Part of a small language model's weights.
Size: width 768, MLP 2048 SwiGLU, vocabulary 9484, 84M parameters.
Architecture: no biases in attention or MLP, normalized queries and keys.
Training: a variant of SOAP for these matrices, 4197 steps.
Each number is 500 + 50 x the weight over its row's rms, rounded and kept within 0 to 999. Layers, rows and columns count from 0. Numbers have three digits each. The size before them is the row's rms in percent of the matrix's.

# gate: layer 3 MLP gate, 2048x768, rms 0.0865, rows 116-155, columns 576-623
# up: layer 3 MLP up, 2048x768, rms 0.0881, rows 116-155, columns 576-623
# down: layer 3 MLP down (transposed), 2048x768, rms 0.0844, rows 116-155, columns 576-623
gate116 102:522504518371517518617504443535517464486515480598513532464525502480571523493449435479453618440522527612494440615567474417529488493549417459528550
up116 104:550374498461452544566503605504468559487524549556435471456499444517488524428485490602389517512578449470569433533541400419388598476384521398507390
down116 099:446554496443574529440481531540404552531520416482417495492497478426505480505582477475431410431450438455468489570448432434434549550431486478486505
gate117 107:666522473543542446547488452572537529561469425556380597467536502503553500500537467540602589545523497491561465430500443495548497624422553466486480
up117 102:461479514404526480396524521417554467532434550429454486563527524473608461542521543512549453484477404480448558516468528512392487437494407489497530
down117 099:536469474445402610504518491503523504389522524490527554545554564487480423588499499495451515505443566511468471521496430504524507495458539446474515
gate118 100:554497530552444485530516517598506459505549538445409482411574565494391396511586499540470496500505475588538473554470461534570480491427437471459515
up118 101:412576432545512489392482432545466482467534518505543424557485469519467518565603573504510525455432468518462446495538438559461575492467487523473493
down118 098:495461533407545580605505459539526433526545571546520482524467448524509521477499493446495491541594475577472442552497523521477473574538352512512503
gate119 102:591546395487465572599504490545425495588449527422476494541528459554517509459555559503460466464513480534483437525427435554500552501431502481478469
up119 104:546513474518462459436541511491585509399498492475451581520553583534544441483467515596554535573543472513496542539502462453476495454560527489474488
down119 098:431495571508431537465511476538507500495472486460497493478462444480418390421560455534497475518481423525485533576447394439540514491467537502494528
gate120 097:533529457378482510526543506547500474600491432520454556543474439433565526574586462471435505534472557533541544532519528434512375544465456489557446
up120 095:409579452482374446472554635547515405529483443458556558413418455485437396503454544517601536534513440480496555462378553435496514421420522502453498
down120 097:523479511532478504574457511514439472500533486510555415543430534488436484580514411558441410536555436473549596447525508475487510479475452439507521
gate121 104:458485499535391470486477412498537434507599530450573580464437525550524566457530421423549404470436480481585572468509474576501506508456531432468510
up121 099:572520434411567474506517509518444557471483475503515552518560529545446474472474605513481488583540511589482461563564552585558493575501430609613498
down121 101:477512573470494451445489593464552477463453390521532509512558457466450477503396439486507474526504471473489408507479516466519529573506486572486521
gate122 100:491515459473521491493429446570568491518536490415464501488514581481550541508476371440498537476504569382554493408535540491422491485481527464522533
up122 093:522437533535556583526496523494501439537461520480548393441449488468479567541485486488560627501530466466433525458476592491587489524476544472547505
down122 097:405545488470467485512450540516467545492468526433483577551539450495537531440499504532528550475568578520541548475515542469553498395508493516532541
gate123 103:450460485517593544472497591555572569476546529401494487497473611524476502432555564516474525538556519492464511533552457504399610459448505459489549
up123 103:468510460487477416476528471564514478573512471477512473499454471494516527508598464552524507521485559565416532577484543528484576454457488468439449
down123 099:535541475503464502479499480508532509500508482449533471460453549482519509529465549471435533515554562547536449536474538484469549450446519512503511
gate124 096:465531488482545508550445421493579446511580447439514461443587541501545531534467528529576527553558470493524485483499519477570494513455489535480493
up124 099:507603542461477565484404503580495412544490480474537431492509598577511524522532545388503502609479468523535450479538462498527523459419544490488553
down124 101:513506600437468559436401472442528461595576479406511527475458456524496527537411506466439538518433435512557430502395523450533488460465485469530511
gate125 097:417516462458562465511532507434533455441546521510469533532453469602466515398466466484604521477461499505449507515427541547572513528486482531518418
up125 102:481504548382582504502519501470437499524529513572452371441519420594552566575436543507561466513481511493507451483494492438537524452495563435439596
down125 101:496444493506456531475437469544498537593493508471405511555467480570495459505497479521545517592524546485400542445508591561555518492396584504458474
gate126 098:499549490485451521544506530499528475517470506544498488522451525496511538495523446512559577535429554512595482478502519507477491460484472567486399
up126 097:425452453482453534492535466506497571442515508475514507450535460531506553542433535503444445609492507518541515539517526490479519499482436491576437
down126 100:589517355512512513485601467488456453610544443475544563566552500482516467482463496474469560413510498524465461572419366509467558450484502451587531
gate127 100:543493432525549529479583542526386534589513474490476531492493467456539468431420406456468451566498605454497464485550503492542508478441472519536587
up127 100:491527503463466379476518472499435407433513484400481589442580558468519480475487541525441558587414476441529505462505485532552491414495492463513492
down127 099:470383442492456540488493461469439545474507466460548530557479505441588536504465462503512476534459551507506520542574492464537405480570529546571559
gate128 096:526487427553532509441482533439581491477567464468460534507500555538532397556435480524513474481422469560491507519608524511563503537446472565510496
up128 098:595486536479533493549481495508499479476582530469466430501439535573544504520476516542515416459509448439568493571516525405536419513406518542435422
down128 098:552538527517561566469533453498534484389584545565429450649477485528535474491547556502522512498475487545412511459367503531446469507488479464514597
gate129 106:511541511470393554525590522602471526483532548488608562493493529422547550478577458572541470590459508469549553563417549591536490552507487547489517
up129 100:441442505495538497433545462459511492587584422523483528505512508484568442469490601494440499492457539485441449428519613607490574489474431480497523
down129 102:480486521554527491447512494467526497551490413511537564473416526495489465509415411499495473561487478498471540453434605462477560530557509450437538
gate130 098:391472420523509491498537535577504409539495473388476486563558526524482443504477431529533508456531474490404451486456506444398530493455431610575542
up130 098:459428491510570455542523404468533578491498544493535482474483538568483474533508474546451563455488500453514509440552477545422502533450469496481514
down130 098:524520528486442494450537466466507557532535538507532514481479549539522362448498489489658380568452390529507464460628478513572443504452472434578558
gate131 102:469410552549489493536466481648483512493542538430445567518565596474485433476437486521490435513573521524552476512571489420486575446480425497600501
up131 099:495523465489460408497491493547490570610555429495571508500395551481568475491415456549466584474537553506468455419528545571589448442586554488503494
down131 099:517518538500466537433544622507480456432530454526527598521375435505506464486487539508531466492456581506421492439529507526461374533521526419471541
gate132 101:577409528490493458522572567529555513522585492477511493480462515527465486491520497513512423559437498504487438538593502568511502497461435453524603
up132 099:502468469466442483436424599471536465572451491508534575501511446523480575551530536520467449551467487514511546471478539436479582437450460526481591
down132 101:421471445427496551532533486445496556511424517570475536486481511435507521582542607487519545629552479507425409543472635552407509439434508437472514
gate133 100:453486533522543451516503489437523530463421523519491532503500475493476540536447469472577455543487496487540488476488580519518466461420552548485587
up133 098:516440488566576493519545444434450447546500535546449407468555405494516563521551533483592463491484515446525563519501446460500514458454409487557530
down133 099:483540465412384491468459502503543504535400476494445508484492474513509505473532420539491458502512549529441570485464507584472499450562471507501485
gate134 097:452502466523529521487549504537444468611403463450435569532560458548552459424555542525545482514484443533471467583501490550552425445505508562490469
up134 096:502530449482420530483500469499402567492509461494413493463526516501476415468451528487475551514508535511494480490444491464492500525483517442445500
down134 100:533524506484484589518520481473481603540477579517487497478444425458467565509526474566466519506470459546555436473544528508463439539503490516509523
gate135 093:480446539559468491501480593525430427439501470441493494425435371541485554529527515422566551461482556502564508470432549424509529444491423412481498
up135 097:494558507510500511477484480489502486618465571451497431555501583391504457655492534584500436513530520515430528567545436482501438511516482532522454
down135 097:464533490426480488583406491565526542539553540580508433485497494430498509538517599507483474514538521585498560529570496542566411474460449626515448
gate136 097:517546473475563536502540502456472448531299523493483450527503538438441404511463444482484498548453516434496572514568445464486497492473548437569539
up136 096:499420532501473456500484480440514533482452572486463480461485443479543432428483441493552434555453509469533559470512534557436574541451504483415486
down136 098:499506542471467522562482481544402406475477545479549451498513493605480468504536589544460468549471483431520511558540489531472462604499580552487549
gate137 098:512512501483495478503512525450489474432565501470540426503528553533586531591531502506466496539529499448498512534429547496573468496521413542531615
up137 097:478522476544418511516479574431533517553517514473483465430605471546569485453453588496518460551571454524539442515532556396520484547588493571440513
down137 096:538529561457495494478540457490587615533506534527558505522514544481522522444466520545613508480386453509496482449581438473536575485492474493607441
gate138 105:553455503407503578464470561555473470506495454510514508510401502533413486496473449477545446527478495481559467464482521448498501549517419546526532
up138 105:517477472495504489517606556583454589440585439509474511564485509532554477474540552487457586527449468548525483522503574525571464477473484592542539
down138 101:452523528559490473446447472526549438464483534493549515418516469572514452519551405607475545541507482498469505510498563480497523537412435534443525
gate139 098:516488435524506574471537424464529449501530552475535494542429579470608533511495597496444521414540536453608493432538507527442465467518450402488513
up139 100:517466549595447499495434542494450467594473494542524523469494490515446494530522474464413377542585559515540560384511529518480515490492467595587517
down139 099:551468435484524595502534495430540536507558518512514510567508552450523496505508532523499452438503509435451572411525537500512515539448505534460566
gate140 101:516482478535521406497539508538448522427542476519549547554525425502503488353506483413465380478418499538467547457492579424534566569555442541571435
up140 101:584471451546517545441503436551464491458458382482463582516458479604490505490505434496572486506432513633494449558551535479488552478599534517582534
down140 100:551442517415459484499504455470461461513485504450502543594520530505495462503536389478486449557503527472453425463521524473389447463491477544542507
gate141 102:564486536559553447482491476456554498511417530529384521572434503460411607489458466532560468448519480450526556535481567503562463562500490488493520
up141 100:484500429535467468425463526489443545497460584517465465489475588434557534549526502502468560510472452464543425407575444610527519461572531538480522
down141 102:476478523462505500533489378534418461462500406557495537466533528423536537477488506510561505436542524555537496484384515328480501656547577466540470
gate142 103:521475493504539504550404498439501521521400478484684546490517489468505514560591513553454566566528444545530459504545460597497546480574473458445446
up142 103:477487343560446487510561586571477456495553563518513462394462441548425508551485552536480528460533527532470512592445544547505461491506482477498528
down142 099:596416442533557332619466460464595488604463432531463470503522571440564537520453473506465511518542481541467551577436504474474528577541501509549534
gate143 104:446417498502502479515558542484498540492399520478593430480498497602495525480555491492513462526519507514488506528534474451574517472539497464516440
up143 103:414560484460426507579521430445442465610530526532453501479472544514516602555474556435425466455510503583439495592557547568554422501478450540573439
down143 105:514532434504469489448561614480531447537482571573538525479556455490376482377424575521503525539514492554495489489477595488402433504533557464483479
gate144 096:490515482530574589552506384484421501521436566454482472458444568540425475561489492457495490499521511540569462451519564559436535544457540489527471
up144 101:511504533511435545473481500555436411627505544519578548514584552554529511501507409530447431494453432598475510440502501508487441394562483571528534
down144 098:431480452488553481551486578523481458507530484486505491500468515472524519500525505465420520555497450555484554484518519454500589487461463464448452
gate145 099:464447442435534441486533557477535538468348511522487482504501474496493520537472520433596588510495531483512523454493483512514451552530495408464687
up145 100:466458500506566486454443526504530406462468562580472481520512485448389492472479442410522556399519470523452439542489569544528563484480499537501465
down145 099:520559593461510591503571499491496520573431544485552495492514494524414437485535586570443467464500511492501459449638584485443489487517554498586427
gate146 102:556494488517526516562512557511438581537525455517480550510498571625542639431571544509448470438560459506521546463456567470537499559480486562495482
up146 100:499541576522598492406515537433502501547453412442455463563474534367555487520504568515495534538455517559480486549529497525484454458573484489398579
down146 101:466496477546495476507533508513568435511394541525520451545518593497477414551429427495513554427540481536527517465468507514450456456551464552614486
gate147 105:553435569511561493467571471527484494525437526440513490557589523610476495500446493511515483447479537532467479408485556464430553458490509558416387
up147 103:564511545501420486503537551499485525512544471389484511492569499492484529450442516410483524405509490445509574568499489469526537541490549484455529
down147 103:509444512521469560511416367580602512426547475513500563589472516600468470548438563548557459546482509510515519464575542543509532400433482594576583
gate148 098:443427437398519534499502487422506463523565465492516438499534528535550484505551450508451486543463480596551545555544364595544480489531529528486394
up148 095:477460488433531567434539538444548516504536437577518458490501441580464430472526543536498457452485456546503498453485539576550463516488457505459527
down148 099:538508497507508512437447459465474543527506535499519485530487501506447468492533468400523523553509457592548505500435507554518477493514600493440529
gate149 098:496605536568549514421494506561469525462496517527454545433641591426503521462513480541489558522494419495604565450551401526476489501533424514528548
up149 098:507402481517520468468541498511502477373480418535425488447494560498454418402618517512484555483401569517457403521525613628533387451440554484591463
down149 097:578443510516482490528496528399542443451447509478370506423592505507570537463508575495466506479419508479574437507527529433495498501416430536457555
gate150 109:480554448662481470362536529545493513610537467454473437488607570473490476502427497540481536449546553514503651498580468531500508510402467537586430
up150 107:527496539468467483559500428474435470477398558523520561497446492528453435592505516451494519441430421565515445492504500440528400490516522535392534
down150 101:550492429466527591486482495457406517549613507515516618496496513471497436396495472535511467588465524434501464431439478504529572459561539479480524
gate151 094:469454465517485488489515479506423464578583492503488509494585526405504487489463511521489489449469494401476503474516475456466617551443476483539530
up151 098:604542576508514569420412497472531500437387443482526467325530447540534491424523425408472401500428442406447526520467551479455474451484430470515534
down151 100:448545642437490438438481509463558543562526477514606606373480481575488619468617506497444524572510475407460562464542539514524460503505384455468503
gate152 097:472424520526482544478561570514490518503553546527463519430504469440601427481542508535485527521496491373561597469510461500514527525542491501522465
up152 097:546399464453590489434483494545519452543514435515475407537523535534359580515473589436466383459367531464460485433488469543559494459561497547496465
down152 098:485466500511523518456572513560517525556393496505563540476522468562469470554507579516486519548463505450551394480419576417532505510482535569478466
gate153 101:504480515595421456498482432513441446522547459519541528531538470545473492458497509497549533522539545481498422442551446480520501519415583465539546
up153 103:503545519483622504457507513448493540532501614478494614429482468497484467416457490492491511490510563513534495511549494533555472512500505505479503
down153 104:527526549541447502545548515507552523495474461533531459443462434457472552450458620511468555556405466528486578529418611480468479482563585540542417
gate154 096:539602533484491536549484415582491431464580530480485469516461507515555438515510457451561513437532481471443495555504526457576444407450395448467591
up154 098:542518420472512571475492456577523521535504495441374466470561516480416453398571549449535514469502501432506528505493464462498510472426512591545466
down154 101:557579494478550514499481451468525503583540528438497562507534505472439477490469456492511386483479492573455524565558436383494471411498533452500423
gate155 101:571538498492463579445483483428527463558534512555491509523463480417418550515470446564467470482381595545450559455482526486447534586437397466558502
up155 102:548421483471494563532541523511537469458512589447528491564570523509517577396517495591428556521521527531503519486528545532468511489472542426542467
down155 097:577539553496532493443562464554404501464390534589490494480502554391541454483461532436504520469498457461542532546547473528456521502481443524507493